python train.py --n_layer=13 --d_model=128 --n_head=3 --n_kv_head=3 --head_dim=64 --d_mlp=704 --vocab_size=1540 --activation="swiglu" --norm="rmsnorm" --norm_place="pre" --norm_eps=1e-05 --positions="learned+rope" --rope_base=39200.0 --rope_fraction=1.0 --qk_norm=false --attn_scale=0.125 --bias="none" --tie_embeddings=false --parallel_block=false --init="trunc" --init_std_qkv=0.0442 --init_std_o=0.00868 --init_std_up=0.0442 --init_std_down=0.00868 --optimizer="adam_variant" --lr=0.0018 --beta1=0.9 --beta2=0.99 --weight_decay=0.027 --lr_head=0.00663 --grad_clip=1.0 --warmup_steps=474 --schedule="wsd" --decay_fraction=0.673 --decay_shape="linear" --final_lr_fraction=0.0 --batch_tokens=8192 --seq_len=512 --doc_mask=true --train_tokens=110700000 --steps=13514 --dataset="wikipedia_en"
Each number is 128 + 32 x the weight over its row's rms, rounded and kept within 0 to 255. Layers, rows and columns count from 0. Numbers have three digits each. The size before them is the row's rms in percent of the matrix's.

# gate: layer 6 MLP gate, 704x128, rms 0.15, rows 2-121, columns 32-63
# up: layer 6 MLP up, 704x128, rms 0.135, rows 2-121, columns 32-63
# down: layer 6 MLP down (transposed), 704x128, rms 0.132, rows 2-121, columns 32-63
gate2 112:129129126157115102166109109123151081108162112092165137107118086122124132145102149134175135123184
up2 108:118150145078112121095156126104066150121125081139173137133088111174127113114087117133177118130127
down2 103:120123180087139198154151120178155109175127115109138090128124140120172142143128205144055100116128
gate3 091:127085170100113128196108188137198124144143107116144180096144147085073123127160150147182135144116
up3 095:151157149131130163121085117088125115155178116121191183149113172176067188140142111141105145117107
down3 099:140129089177138162120169076115135108159132147128113145132105125167125167129138141104136109099135
gate4 105:092137168072140125112165122074114142130124094052159138149128105104074131116131083167147125107145
up4 107:100162129142121229087123120138170148157051134153136141073111160160167109131117176112125147185120
down4 105:113136148054119090108134123157065155038137083155112068083147116097059158150128087128101162117099
gate5 100:102090143104073177131154131139137131098179187110129139104086120103090143137113093118116157126146
up5 093:243089159136182085113181077072145141128106120123101133109145165126172126119146090160123149082144
down5 095:157161136185131162140154115166156155145139181112064101165125081115107124146113145190122073124097
gate6 096:075121123152129085113135127119108113101170113126135114087075081056132214111090129174128153128092
up6 098:129086139046127122097128183141095065125079154187125129145085096136119155145098122121106075125135
down6 097:092093076055129142156109118123147097114153081119160168184149147165140185118139147115083160088158
gate7 107:109108093127119151140151087141215082099103120165152124141116155166159060156138084120183169122102
up7 105:113113118186163148144109167170131181161105129168106093128098093135098105138139115153125093132132
down7 104:161138097116140099142113149148186102169156144107197067168090159181152138154094084177166139121142
gate8 098:127144112161112136123136156116163104144159115105171100080109168120077126141177090151113136129145
up8 102:139138145064193174129097115139152089104128189145112162121102116120058085133153126115133163069104
down8 103:146105158142113107143112165119071113093089136125084177050146096084157130147132078126123128117102
gate9 101:094163182176096151098120152176161175136119109102194145151176105113180119114158119124134166101064
up9 102:096123179093086174098179138136141151136094097052149131144154161120163134111140177142045149156085
down9 102:095139136152120086128078165146097122108103177154109175147141127155080170102124119131091133166148
gate10 109:109136126095155090134143145093191080124142120095151182080141132083100081104168117167135126117177
up10 099:086131177107120129094112119106111120090132142132095073103144188150130164136108165155174131131120
down10 098:102164116089125142123085160108153118151109099158104160128189152110121115102128120082049084135122
gate11 104:161104140145139168155121107157080118126089073091109159131160192130016108122145089156187144136090
up11 101:108155114108101107139163142130178129129215093099122138146100108151149092076172167144154151119161
down11 102:137117136155122126129133117121110157085123157132152153093176100120126134101076157132128087140173
gate12 094:161116088183188080141191103151130102145155067118075117139168149176099147088191107117136129179105
up12 094:121174149123183125149067099093165145098108109185164133169068134146173102146134068130159120122114
down12 092:126100116134095132145089151116153082133162174113146154057153065088130146138092095099138125091136
gate13 095:136107129152167222130137113117126163101123103095110129128125150144182163074137127133092119146092
up13 093:167152126131168082078108109200133123069132145114078066112153153106127176108110143167115132136138
down13 096:110184121172085147147118127123119132082161130160123137150127132103108117118098133141145064149137
gate14 106:147133151110160114129188130113098130131111134158127184058060177078125112177108135116117176124138
up14 105:065130174116112149105136129108106133148196063124117136071077100105097139180092109127185151101149
down14 104:125077117082133189163124144096193141138085117116094073126142157106167079098107115093152159153128
gate15 096:161073140156157159079159137159110142154094125171143151108102153104159217145137132150118100104164
up15 092:140085189177123106114122173166156110177162162127123099096131085090092120166102128126122108151158
down15 093:128121178105169143129150117148134101117122130104142104148188071100155200145064148164104145110107
gate16 099:153120103087154055126129119125108128083155188105112092112101129115123084173126135123106115143144
up16 099:067156138140137123142158199165130135091145109162105110201140172147145121119077089154099089123163
down16 103:196137125171145123107094094121112078091063119105217160125149154107129131103173171098107174165129
gate17 098:151120175144133178119017136138045175099128118105103122114128153038185108151145186113075111176121
up17 106:198120078145126208151098112147097188109063104123145129109144142114174051172134164158090152119172
down17 106:088146133076170059095140142164173088174134159169105093142143181149115199067126154170146113102158
gate18 099:158101141140071106140101154150173136121086182114058176095088093120182168169174101114126087173116
up18 104:118091125167079138145147078089189079119116114190162138114083145126153143165145135117155138107081
down18 103:161102132059107128161198084153147124149087137148126093121121077126141141137135085141131187176153
gate19 097:157059105095057117110122134132171057151063156102153110131178113124066173168142136147122064195221
up19 099:113097115079119067161139145111147130133154177072125139201120117126142200049051127141118181128161
down19 093:099129094093149087076120138150107125165122079161159122109146145173169119133130142090117095068219
gate20 108:101111068087148061084169115159143125129092088186127169141119108139144111216119151152168149162076
up20 101:125085137137167109128167098143108151123139105157090112157125130153078115138118129094170078156109
down20 101:170180180143105104172165122146127177139152185115093116106154121167078178177111140136114053115094
gate21 104:096109102156080072179082175071136140111160059168116176137152135139142184181107127132170188147140
up21 098:097170191143071192187051154188115159111108157108100107168143123100133080178122106148134151111118
down21 099:171096147136133150076160139105104203145123130112120142142129079092098146181156103139083100169135
gate22 094:117101113122140146086153144153137144113108117131123127085154142090096096161095156136112132130141
up22 093:160150155135147103147120131144122152106119158103105107137184168123134131194151090106127117150141
down22 091:163135164095100127152114121149137100198155107140217159087103167131098112121170108115146130158089
gate23 098:126183173142140143098142104159127169090142120161161140120156138089053162096110102113152131154089
up23 098:127085164084098132176165058153117132131112152121141121131116155104160132134138143161216132122142
down23 098:143083076149143157124136117139155104133132082144174139104142138129178131112135126103125119142114
gate24 102:125120137142150160015125099180165086069133094101141152117099110106140132129116115117126119158123
up24 104:122150106152110141076151195122103144056128063138175092123052101127161110136090113128139099097076
down24 104:130116181091151152176133163111120108136123107176119207130095147145169149167171091091157190142099
gate25 099:104069058153152074157183121180117144098174141120152126122119129142097110147136145146129203173138
up25 104:161154123106128117124158094106169044079141095213127117124211143145131088113109134132106093153100
down25 101:174108116133099047111123148122084184092113101160152102133072169103095099141138083115124100124125
gate26 103:118144086194153086093177116096137124085173158139157169068153179087095200125099119152169130172125
up26 106:127137151125113083157164074170144104118131050122097139097099130132122100085120105106099103112144
down26 105:097128115173114110158114211150143154125188196151188089118156161122115150082165105155112116131123
gate27 098:173070127105185134139176140094191103126142200151126145136114187067120096129127150155208133202179
up27 099:047134157097116161117154139187139087069057154115116089137129112163196171153133189063135110151111
down27 102:114113122176181176219108125132087130087078146140118128128117114097088131156156152153121090131161
gate28 094:153132155124133131137121168158171145093155146107174170117128109154162108108109072154109168117092
up28 099:166145075126107100194154109168083046103157111146177086158131119141114123132138089083113120094203
down28 100:178083105070127129154149140129165173104110110116136106176110153147141125076109100121190185213218
gate29 093:076128066122143115092109116142115146159160139152123154154145129118139113208093133174149118171086
up29 094:172147168177096149129124089158160106156114166087103167111048087090124172139154182115137111140101
down29 092:177162119168092130120096120134188076155153155118127171101205117093100154162124132121170167169078
gate30 113:180137149171143132091070125105148187140178132142130166118185216084094136194133125162141126102152
up30 114:073127102168152094141142123065111088129088123113114133045105173098092148114142073106106122092175
down30 111:193048139158168117154114146105105166120173111085159131179173128051131098140057143108119142133151
gate31 096:165102102155155091159142170120116082123080151152150137070118150142124147161156052169099117172161
up31 099:062103141140107150173111148071122131157067167118128142212161114131102112122134125104132128143150
down31 097:145096134131143130036105106132136142199113096118182139165124118127184110166084110128095107100095
gate32 085:172162092091150096140169170124114095123101145126128121149120183071146123114106124143120088170149
up32 088:127112138125160221120134124143133124145141069137156134088124137164101098151148151108089179155127
down32 087:133104189195111102154137125142104083141070161148079097088071124107161114128108089120128171083194
gate33 102:118148102103124154063061157067145124164151135117197158099148154108151093105147118120077153141081
up33 111:149095137136080076132103165127144158133165115150180094147090071130174114128183100131119104115167
down33 106:114138161093136141110079086108082163004121153128129121126130104137157083143099133182149135159108
gate34 106:119045128105157099156130116052148098109174133187134120107170107145076125122098172165188123129145
up34 104:079123081103124139136145148135116151160120106142073158119092054108142070101138143168137120143121
down34 106:135204109096082076117091095117086122088103083115103161119156138119142132082160127151139158193110
gate35 102:115112132165097110051145080138134128099143139104089165076088129116140147189104176143119078129159
up35 102:133182158076104114079120170149143087165119137195105117125144182126157063120085073144106151108115
down35 101:146158112122117074120131107082139084113155135136163161093089139086146107120145073156154146138167
gate36 105:148182175108167164087128111104073165128129134075154178093155157150152144113161118140112099120091
up36 104:076146175168048139137190128103132102184131186124117140166175104095157124157118128086125085079132
down36 103:110128105103140182137111147116082134111109108089191169107104105175125091094174119160118105113146
gate37 108:076140091107127158132072165116142174050089127139102148170101103124149155131112087123108087174067
up37 104:117111120134108198152203110101099108117147156116137192130147124134159163082140136122082105131059
down37 106:128149174109158109212123116090159115167103109197155114128105159099167178125102056102049135215068
gate38 101:117137158146062095107118091156078119136118147091126111174152090153129162130120114186083169091152
up38 101:141140072117167135158141147095142146138096157085132112136069161171106096103094091116082134186087
down38 105:138092161146147091149064134103127131082145120198061159104122103112109139117146120082111115143177
gate39 100:104145181113114081115108161133073126125132070099173180098151156093082147117138124153147098100176
up39 103:224150178166115149152136121154150165132106081178116142160102122150155153089107153114129146091110
down39 100:064142123098078151165182148116054058137169137151166103087124175186111114127180135174144156143118
gate40 100:125150104160101140144102094139071069148127132103100137137155166101050129105184083177101163115122
up40 104:095144146083085129149127133055094116124138208127104135117105146129125147085123146198093106115153
down40 104:105106157121154115145091131111105105177061149142099124191151135136074125171164127057156117147132
gate41 102:110145139111145150072189115101122094085128123117135155107115104084092096145141184131129118124188
up41 101:140179177122132113082132141138057114091171080088088086105108115164153161141154157082096131146117
down41 101:100122100112134085124143143105119108099081103150175146064169114107180191156145119138148121093113
gate42 109:166135141132168136040080105111160138101065154151156158152106100104071102112110127158124171103074
up42 108:174187140119094148148172110121138168068142111130143055146158089130145121109151144166186167072116
down42 105:133121123162179154095132108110125166132138116148098114127111069218187126179143191089139157168147
gate43 105:131104052159130107068132135096104137165149087130161169124094136153100098199118135172173140176103
up43 097:086097088090165129101126116147131118108121141173150091142149147072079131130134129090133093145146
down43 100:059076090067134181121150110141147138103150136153172187122096114182116128136137114130162164145144
gate44 104:162132137126120138102170122099142085132175135149186101149107116151099107161102138097159121103072
up44 099:092204106040190130106095085088080157141151165193142115138106143134126111154167134163105138170090
down44 098:154178120102091148146100176093090112065139123129087108146126178144106105149100121109070135100082
gate45 098:109113174138154181140142109133120157081145151173110164134142139156141110137168136139121101134143
up45 106:158082089119124178131142122069142133119061174147056133101120109115104189144091059159089133129119
down45 105:133134155147124125122158114117112108119153179084065127125157137161130115173054110168104099164124
gate46 108:113146083176120095090087095084186122134150107102082142097162060115099144136131103104145083122157
up46 101:123135200082159100145164161158088128116117152145152139132082174110114111128108144149113148111162
down46 099:112120138151100101089132092100145105108122118109113130114103111090160072161100136153079112132123
gate47 101:078140111140091147144149142142168104140161133117118157169077080102163122154139170194125122141145
up47 105:128124137104191106126060139143116204134098150147134099126095164125124094158100134071184103138122
down47 100:103124087130112131124167163115153081169111119121078151118107075091133127114121107158108109136101
gate48 098:141135104224081083113156134161164142132142089130070150110088065075129130132115147167110120145157
up48 096:121104167081150114105143149154107187164113115103133122157122152166135076193122137123136116113148
down48 097:172101139081103076107126112155136139174115166127132151169144122134134143183125121154089142103121
gate49 098:121126103145175100114066050154137105071172119122135129140120053143092109176178106131137097104111
up49 096:109157129134129109168153141133125111171121160172161100143142153123149158153151130084187133120119
down49 097:048149092124181112137139116077087087157149161122077106141112144099164148155110166067106098188131
gate50 104:158103115107063137124056095184076100055100170146102070146147134117129084174193112155101102152098
up50 100:139115161140178138144143151211109114129092139126157167106114080143221041163119098124113137104085
down50 101:130159136136108123143112128151110137151188138155082107104182156161100142109136133077116165077114
gate51 095:132146098211140134074112089148093104153096172149126142145094140045125099126100151122107092123105
up51 098:170147115156087157076168112094145098111141104133134104144107123054152134082067092131100124080115
down51 100:159099123110111144150111075120131092109052148194149141152162155169080097098146164165113137126115
gate52 103:110109133113142094095159146127192104104171169135141149162153146107136127192096133156157144171126
up52 110:099129100102230130146141158109115152161166114136114158156134114112098170157101139140106117134083
down52 113:110145132118138114136148092134101157146135089116157125114163164167176125107133151143135172155137
gate53 105:105081132125205163137155150153124146122182116097115133156157161099143088211058106197137110159101
up53 097:092084136112188126154120150180139098150136142105168123149144073116144073155064153131129166116117
down53 098:122116088173137133092159045153118140131110105134181107079172121127110107098219146105141076132143
gate54 099:059156087123156120152098187143195149149131136116106122111182165135099123144093150159072073156158
up54 099:110183050181117163108115104128161146045085164132142167128195095137162108116117153128085046137105
down54 098:126080160145133141172138182122129127156153135112135086089137177158038183180152099120133074134109
gate55 105:078097112125122190115116144152142140138128187074094154056089097138119109104152146133155175121195
up55 100:125150163107136075056091082154167147169107157133120127104159152192111087160081110150181142112132
down55 102:196107092135157104160150192122132126107102110107160147158118077099099128125141106136103135151150
gate56 098:058093157128158084098167121138128134171144204170132086122116148105120167096084139110107058154101
up56 099:123139126167142126149096122111128189099136092098154140144135130119157167149114187117103124127128
down56 098:090146154107165103143160187147136121082089071083167125147063106125171121130175132100132142117176
gate57 084:117137146088126131150123100099114110156156108132154079158051162143133115137128152113205165137115
up57 090:101153134163078117170105128175144147147087079178120099141134105145152135075160143106106135076116
down57 088:154105090130124106068176186172081156107154095124093101158119111148118097130093107163144151134123
gate58 095:140167148120123107093086074150115178146100117127152098090116156174177125104166086190122106147154
up58 095:170068121104148083185118116104124119126157097103150100155116099146124124127148106122123080176144
down58 096:096115156156170116121179115154160119142152175076111128107145202111158162159135126058103119178121
gate59 098:083060131168094139092164169194089131117054149149103141148101155151115171107111104133064139108110
up59 096:115091147172122131161152094180097132097149124130120162165174159126091145124110155087088073100156
down59 097:146113144062128140212116117118118141094099141114119120090110094023114083095124125175112102166071
gate60 108:132092154137172159067172177078134118121181150065170137077127144104144148142130127138107075131127
up60 103:178138193118134152076133111147104121153099090120133147117104112122174140114191048102166148094178
down60 104:127138107083116068097139163099148201143160166086107123171092097165132083190151163066161127123133
gate61 105:183061140117126077116156093167106124109136158104125121118142106159176105124147129118125126175058
up61 102:140144197140156148065170097192158135107115157155077146127122083123141105091216103171073188135126
down61 101:130087065082147071127151133094144189127144107096112149147165153117111133116077151115102139127141
gate62 096:117112167060122104144152133085096133113171153108089126114151149134085098093068118124153155138118
up62 100:131151070140128131149164114125097129178052089128149135157097078122152088130168124109098132125095
down62 099:123109152114158093142113143093121153094136085058084130134136127146124134086109099097176150089123
gate63 104:094116142120067150121076194113102124100162112073091097123134128156143075144131122140123118143107
up63 104:120119124151159167078104113078110193091088088148065134096131136147091171141144096119219151137105
down63 105:145120125095190170123121136079146089113063091137080115135148125141119163115172122196155147124118
gate64 110:106080062132111170175073165157100141106117080086106124108138136101164146116145111184107125165128
up64 105:126122146086145161147160137122145107109135156141138111073074071080105166143146191089195094142162
down64 109:112106125063141153123116134139159117150169112089151131158142105148134163178162104150097156155120
gate65 094:150081122095114185169071128116115117096180088083092175171167148102131133165095157114131131143089
up65 091:172160120105153161147091148125100123154229153127066159134093153126191074141086115089113142130137
down65 094:114170181106119122101157122140100183153114158117162116139188156193120107091116182137145164160125
gate66 096:153113128118115157115138135154113173047113135089154108154134105097124101169081165141093116129185
up66 096:149085134152167101101124151125159102162167126127106186037143133135088110174128095123161121118112
down66 099:129075120110122132127158176127175131119103075070152139130138180156145126164141107126147111073113
gate67 111:054140128136127106140197120078135119114137163090129123093093170093160108186098158133116098153077
up67 105:135097127128133040112113072088105119126176147134180124068136118094109145145115140125160174112129
down67 105:165124111115117172158112179123185190106057178122176087130210081115102104108109149149118147120150
gate68 106:111114172110134119115161182164131144188121101087151164078102151078076144079113131215126173148091
up68 110:070099137087116121163127184167104161138130109133101163117083079099159137100091096127112058101123
down68 108:142128134149122093158142128132068099198114135120130140120092155173146139159143151144152175123191
gate69 104:134151123145151140134104161120095133075169174110132162123084058125135146218094112117159091146134
up69 103:098139192107089133169172143070110106149159145168181065069120175128106177108158139154139171199138
down69 102:082143132201123116119128082166090113137144145130096098104107134078132149092127114121072087106136
gate70 101:102177120128091123113120079160062212156148135145116149155156097107121161130116105136147144116095
up70 101:136089240089167091140069107171130123135078132132152129123135170112082136117131133109135116204143
down70 102:170096075118112129148174138108137144113162145121049143128085100193128140198147101101116111111133
gate71 097:105158193064145067124154106127064146105164109137094129076163156124187125121174112157072191123133
up71 095:140127165100119146138123135197102126071135112121144090115083096109146103150111145154123157081141
down71 096:105097120141153088149179095129090158163113072070082113131122119154094159121122098135104125127105
gate72 094:143091122163176109068118198048056200179161156165115109121085131178121081102150128172126148091130
up72 103:137146178139105168155084166116122123164193124093149140092104121120165116121101072165094183074132
down72 101:162139118124167078082119077163124141091084116190166111110115104103135127113172151072110114089136
gate73 103:069162132111099091146060153136132114095134143113118091123099070105152113150108120184062124175155
up73 110:162120146196100145132120157141112127074104064144086115134110104186131139119111068133129153125133
down73 109:144140129082145220129102094110101108100144127145211142149120138092113117065175153153129154125146
gate74 097:104084152171113175097189111154152139098107088127163140079161143113136126159087080154093146105135
up74 095:094093108120130129161121125168120194089090096138170114154103146142151121105078083138146120150133
down74 096:087151181133121122142133114136133128133104121166175107100091117167118155144137151098131130129148
gate75 107:103129190050128117120150126173103166136127092082094110058072163086139178132151079147071117173128
up75 102:165080151130174155125143146119162082114096161136111092087159135095130098143130114126118135076191
down75 101:092081119115093169174139074113110149085132101143128120140147135143161112116136091158103136098143
gate76 097:153038125107115191108093102086126133133150091087175125137154120097106103140046144182126170107160
up76 098:146133182090121086113153162050198123087144160124151156125121112135123195093115151145173183175118
down76 098:091158101141084094124149113084150118116142063073105152152125106160141128153097114112135084151084
gate77 098:156066104131110147089107089050114135098066130112166119124137125097094137181113121077096112184100
up77 097:134097093106105110103137060107083093158165165159128167138155158100116149192157098136190134088122
down77 097:119182093128081152109134177118157105163169130153112170101152117090153150072136151207113125083140
gate78 098:088138191103108081158123167085143083180192142137106159102123146115097181142127191130126081148139
up78 097:149147202130147110167166089140237129150192132109091060144086125108124109157132035152174133112118
down78 097:099169100125134137149144094133176082129094113100126107100120113089103131040159109126156102174078
gate79 096:118052111109117137170098159058139101115130192114172161117133104140106094171118133117132093131114
up79 093:115103116167149114179095134124175080150069188111104129122100134096152161081158140090117090156073
down79 095:107150115114108140118107103124161146130150150156101149161129141159179112110117135124071153110173
gate80 086:076125138128168156074132138141102101152092126175128167114134172134079149083176204146125105122183
up80 088:142125124176110107166074067147124122154102131163165085155120174105131086153089099110097142151114
down80 089:174163095091139154167153159100133097128093178078116108103129158110102127132096120160099089094120
gate81 097:167165138078143149125099152136133132129089130123103173102120183124136079149150108152069130139132
up81 097:216157134052105106154042140115105119159169104094136131109109159099121095084127059090102138127124
down81 100:143085140103116116138123162150050075119110114123121121120140171098134159147141125169106152095100
gate82 109:167124172147107090166100141116113158118161094147111127078113097069116147172181085164115135113157
up82 111:092132133179105128095127125134177158151159116138112093146152114096106166085069170162103144096171
down82 114:098073104154122164137140075109148139108140135113046132086123139150093083160159108055226059146139
gate83 097:117067108172064188110130146120095160164116154128109090091091157151146067154127117143140142147103
up83 096:138169114168183116068093079077090188122107076131124174113188143118071078178120080081183118105075
down83 099:174147139090156170111095127186128151135159088177122152167070144128122150092115119183119179140099
gate84 106:121088156121106128136116104107075150203059149098101124140118112116068105164155113142102157172122
up84 100:172143147081125131197131114128180171156124107175158170174133158132123116132129158142139152145101
down84 100:089124166107155115099074133137121145120122213160109136162142173147147139120158114089136111111151
gate85 096:149132072102145141067070151125139073147169120104077112088160160037115112093129133148103105174112
up85 100:090145145067120088089152151095156148114156120036144137111122132104166070105107068123128056063133
down85 101:140101155107177183161110118084150162176095115181130156145123122108105127175180099119138073117078
gate86 101:150086091111115158132113096153118132108119101111139076117132157110160112102126154114167089184153
up86 099:118153169187135094170112149131102125201102146107109170120083103104170118073155122143123108123161
down86 100:161155163094156126107135161123181138145143166156154142120135096135165109101159148164102097099095
gate87 093:164149132106156078142110109122195143139151115118183098101184134112117128168097048146076105148100
up87 098:156092123111153168153122143139118134140134116109139089180145132091143060175138108114119143164106
down87 098:078141117133125139077135091146156136136094111133176145113100171125130135121087150099111100131144
gate88 101:154094086146108084107134111090146140107102164128120122067114064138158113137110152132123171102129
up88 103:158122121099110140082156140144082118126123100115198174141162140141115159129146092120159103120126
down88 099:127143121088132151103080161116155097123112173168105119112205115149151089170125147057108173143091
gate89 103:064169125130120136118130128117105132075066076162151116120110162064092175103099134117112118103183
up89 101:066121167082119168183133165118109172159142121135147164131141150097147120148162107115140145142090
down89 103:094137066123123164083141096163136168141109133150130077187096107125192136128097092175150117117133
gate90 099:147142138055136139138132047080146071108111044141116100136142178108166095128113171129098160143155
up90 092:179081146071153107139164151119110135117149132112157169156222148152121169131115127115162160116114
down90 096:161084160167119186144135109141193136094084117156132154189212119147172173096192156152129113100140
gate91 115:100075115149093076107083104138120150166126137129094161119085070065142127160089116155147144148124
up91 105:060157129110062177152090089100117145141079117141115054159148134111077145171165155096173166184112
down91 107:162088089089170160158119154172103121123113167118145130152153122104149111139096099196124161055127
gate92 106:140119085144126113109141051153151118075201124111178175093105127092125153108144060164148175131138
up92 109:111197073168086122057117120146153124081126114142127129109119078126156149080149161079151125102133
down92 110:191139153142136133148156146059131074175170119110160128117095154090066141140089149072072206102166
gate93 114:128099083108189120134143133147124124129122133139165093140167187116101025132111107193090161216133
up93 101:132118143150093086137105117115166088115165127133128148152130119100181136136117087182125132090108
down93 099:066147160129143130099121106135131161149103090141157108161175163100142085140144141146094126169094
gate94 100:087063180121135109075117088182177126127099124132132186163162165125133153153162159148034130171119
up94 103:126117178142104158146155153088065148092126117121125133123178166123082165079143076090118104115120
down94 102:177058123105117139160129123145146090120150123137194103155183071145118124139075139118085152153112
gate95 106:128196097163122118106081155159110186110149099154092120125169051090144126102117113170083108167116
up95 107:199086145084096115182216104166150123122141166134129110128112116122176109114148071175111205106165
down95 108:110126082095179094108147137127123088086148121076145108150106209154134141160117129124171127091081
gate96 102:102080117135149123111114151118133139142146108144099093180134138135149135169115093129173046133134
up96 101:146184128131111080082125136117051131083186091099133124109054072088185114168122109080128166142114
down96 101:095131137088098088134148152164129144128091159144092177174141100112122077108148098057121196125101
gate97 093:119133153111142082152130186149167113123135113088125107164098127134155186100081170182139101083110
up97 096:190114156076103085108093123080096160155124182125153136159120075081094080152078083125146076128076
down97 098:149126093076135134120128067097138084155145142139103181090151126134103090184185101089162079159147
gate98 102:123136130146105181081141171095093107115226165066139090131139125108170175167151092131115124072148
up98 100:114168127135135147094182116174093151153168147078108107100097111132123104159128138153117105106173
down98 100:148097105142142089187122097140141126101085135158075154100187105123179088085109233083121112134105
gate99 102:144144149131097082122175119161176109140151142164108102086113163108106160101161137173089223122157
up99 100:097121179142129163160086114126120092086141110144112115158211123121169135093160178116132144163146
down99 101:136117078121131100189058102114160147120111089150073113100136113121106079127120120114166081125124
gate100 097:167132066117097106067074123131156073134100153144101101125142159153107125125114041165134143139113
up100 095:085128120119119143145112081134072170104143138070109118140068112145149178130120151176113053137103
down100 094:162121096115150106133125161132135113104121120179089144105169120178127187103208160132109159167099
gate101 106:134116092109139162110197212163129132105095118131117139079140125171112067175125109136039141150138
up101 105:165105112106147161109115174139057149173131132136149109100090122129034129127097142159136139156149
down101 106:088150146119104110170149129115097119145193135117090186120170159187150125156142099159054094160184
gate102 095:137139125088176182135083146138106092121146093112166159129197189129146167121156151142099054151132
up102 099:156166069100120170141055165145162147075125124151167135150115123076112138129119062150147134114175
down102 102:099160161160089142135141112148185163179165156141136128117103126117122128133121138138094117105144
gate103 093:170087082173072131147097149124074128116136099073162138097080117034082156118132125133174173143087
up103 096:126211195164064116103079164093129103155055102127108117137099088202172184146115138098141096102182
down103 095:136111140144183151109102127110149108147092149162114193128083126095110143136137100153128185082116
gate104 102:118125156154079154153070104091152153111129146090131164129159125118107118095163142136117135152114
up104 103:171114124208090156158164105092115098164150147134155127159062061122139127101192155109095132124092
down104 101:086165109129115125042123099155169144072090063134098131146110160111096197168152108104139122152159
gate105 095:136109087111101129158145119142127131090174128095126134114122150135072095139063078115177115145153
up105 095:121111117107123119141122129114116107120158126171153095096136172137134069170063108123188117076141
down105 097:152179132140094111119126164127154160134180105162168127167144159090193149106179103119131091111076
gate106 084:138100141090129091130152147159093144072113095102085172095111117173159141166148101146165082161123
up106 080:106142096073123153170115103066092158179110240161130182161151100071120134122154109076171121140107
down106 083:123091139083130150134092143206112099135077089150120099119157150150160179144154112139058156154104
gate107 105:149126094129136125142143170123103154100124142152150093172152141145154170232178141180163134160076
up107 105:115162061109112155085151053159159122157137132145130113055128096168186127112144167103141107065110
down107 105:125151179071114132145122192100083121141109067199139129115103178117095196142100177107125129160136
gate108 098:175105117102137183149145162078141161143107124150142158145186126098155157158119093189167123146130
up108 094:106080116189134095151167130148099145111119187121114144180129108143125179211040105115161147170081
down108 094:191087152143161202070151095110136103141140207151095170121146155110132143155131153131147121087128
gate109 098:051077127142072130184141154106119126188153176076155130096074079070096157132101086157166072082099
up109 100:148086077174067119118107112159163157122169125187133042133112180114168149173107120137124112149111
down109 098:063144140148104149094145157121135151103081126128164127109141174114109138125129143102149150145096
gate110 091:209113117117186172159123153112075089054153128143155112124107164107095082151156094137082145172154
up110 099:108135088130103152092131181073090122085114130152145104098095189117130125111116056128138138130182
down110 100:099165124147154167109091115144159123170083122152062122171105093144171163181085168132201064138127
gate111 105:067071106157128137143067157120118106102107105101133156127126115124106102159183120139117131130203
up111 100:119121116115153135119132121129113152111169134124141086121155108100188136137134096162098183126087
down111 098:093199158151079167107166087139092097086140120094171161110122131087175080124142135083128157101107
gate112 092:142107050109184134121150108179068211127094130111154134113080185110149101112165121126152142147149
up112 100:099120119119113109084162113165104129137106117145186130074112094147087210191097156120103157087166
down112 102:129114144151109131189155090127129141115108148130132116116090116126163158076175171132117119114128
gate113 089:126069125093132092142118119162123082088128132181153092134151132092160137177147075154088077154112
up113 088:144128113147057179093167122158111155123136144128100136124106161134092092192124139154108165166206
down113 091:131104107155137123119153158069096111141141128126106203147094169116139134148192129146109146075122
gate114 091:139069140107121115160113110145158105080128105158087130104105100146105115171128123129121126175143
up114 098:150127075166132155085098136124128106078114060101186078152124079088065138136082095116126061151132
down114 099:142094168120070130130143160158084116129106112167157099065135137129102178121133083073121106139138
gate115 102:152156103124090140134196206164079191123159102139130138124160102134137187127142108155099137140092
up115 099:182121154084118210110138130087115142134144093123114106161145131142167104154111140160073151082168
down115 100:142133097171116059095124123113205129139100149098152115076083147079130087131116185113167120100174
gate116 101:116076113162143156093127073112131115077150136133074174150121069117106134130093152146128138086098
up116 093:128150110137127112091068158127118084140129166078131085175134136101142084122177080120116131161121
down116 095:082129139130110115137149101134162166103070160113085183120132141159137145108143074105155132133174
gate117 108:120134073148156127130181131109159145147100173115118106111067155121164059144173171107104137168144
up117 105:096121126126095114127143166102116076190124147176072103170140140167110122142154085175135173098081
down117 105:142162092147099097099078151159078164119089122143129127158176165112091123079108164133105134131147
gate118 093:095108142196077147074115143165072166131107120118164147140093150126128121147115127117224125139076
up118 095:090151106147124080140189154133105165122138092160137103149127136124072149172067089133163154074189
down118 099:122096137122185114159108125098181088122162109139072139137154072164152100170122125105108104141099
gate119 097:077115138121171119114135169128128150168112119118089112147132098122098120133108101111136119126073
up119 098:168135141196155187150153095072159164176165094151163125137121129138141139103184142076181129121104
down119 096:119141134087107160167093122170161100133113154137085107152079125131119135154087075144057084146117
gate120 108:154132057182118144117103157158176154121068126100153131126103118158146124155092140125181095105108
up120 104:138122136114111160143102107118131146120111103195152078075146123168072139104082147098141155168149
down120 103:133145136169168144157148067180115129128102099125132054094113095115108126166112131137137134099152
gate121 097:218095130147153088172129155047177157139158116153110109138113131167165112145158096209154128123142
up121 100:166126182129180139125070186107112154171121149169164182119113148097073116128131161159145170157115
down121 099:115119086097117110088091088134168145152081063108138100208138119110147124152077109089068114107080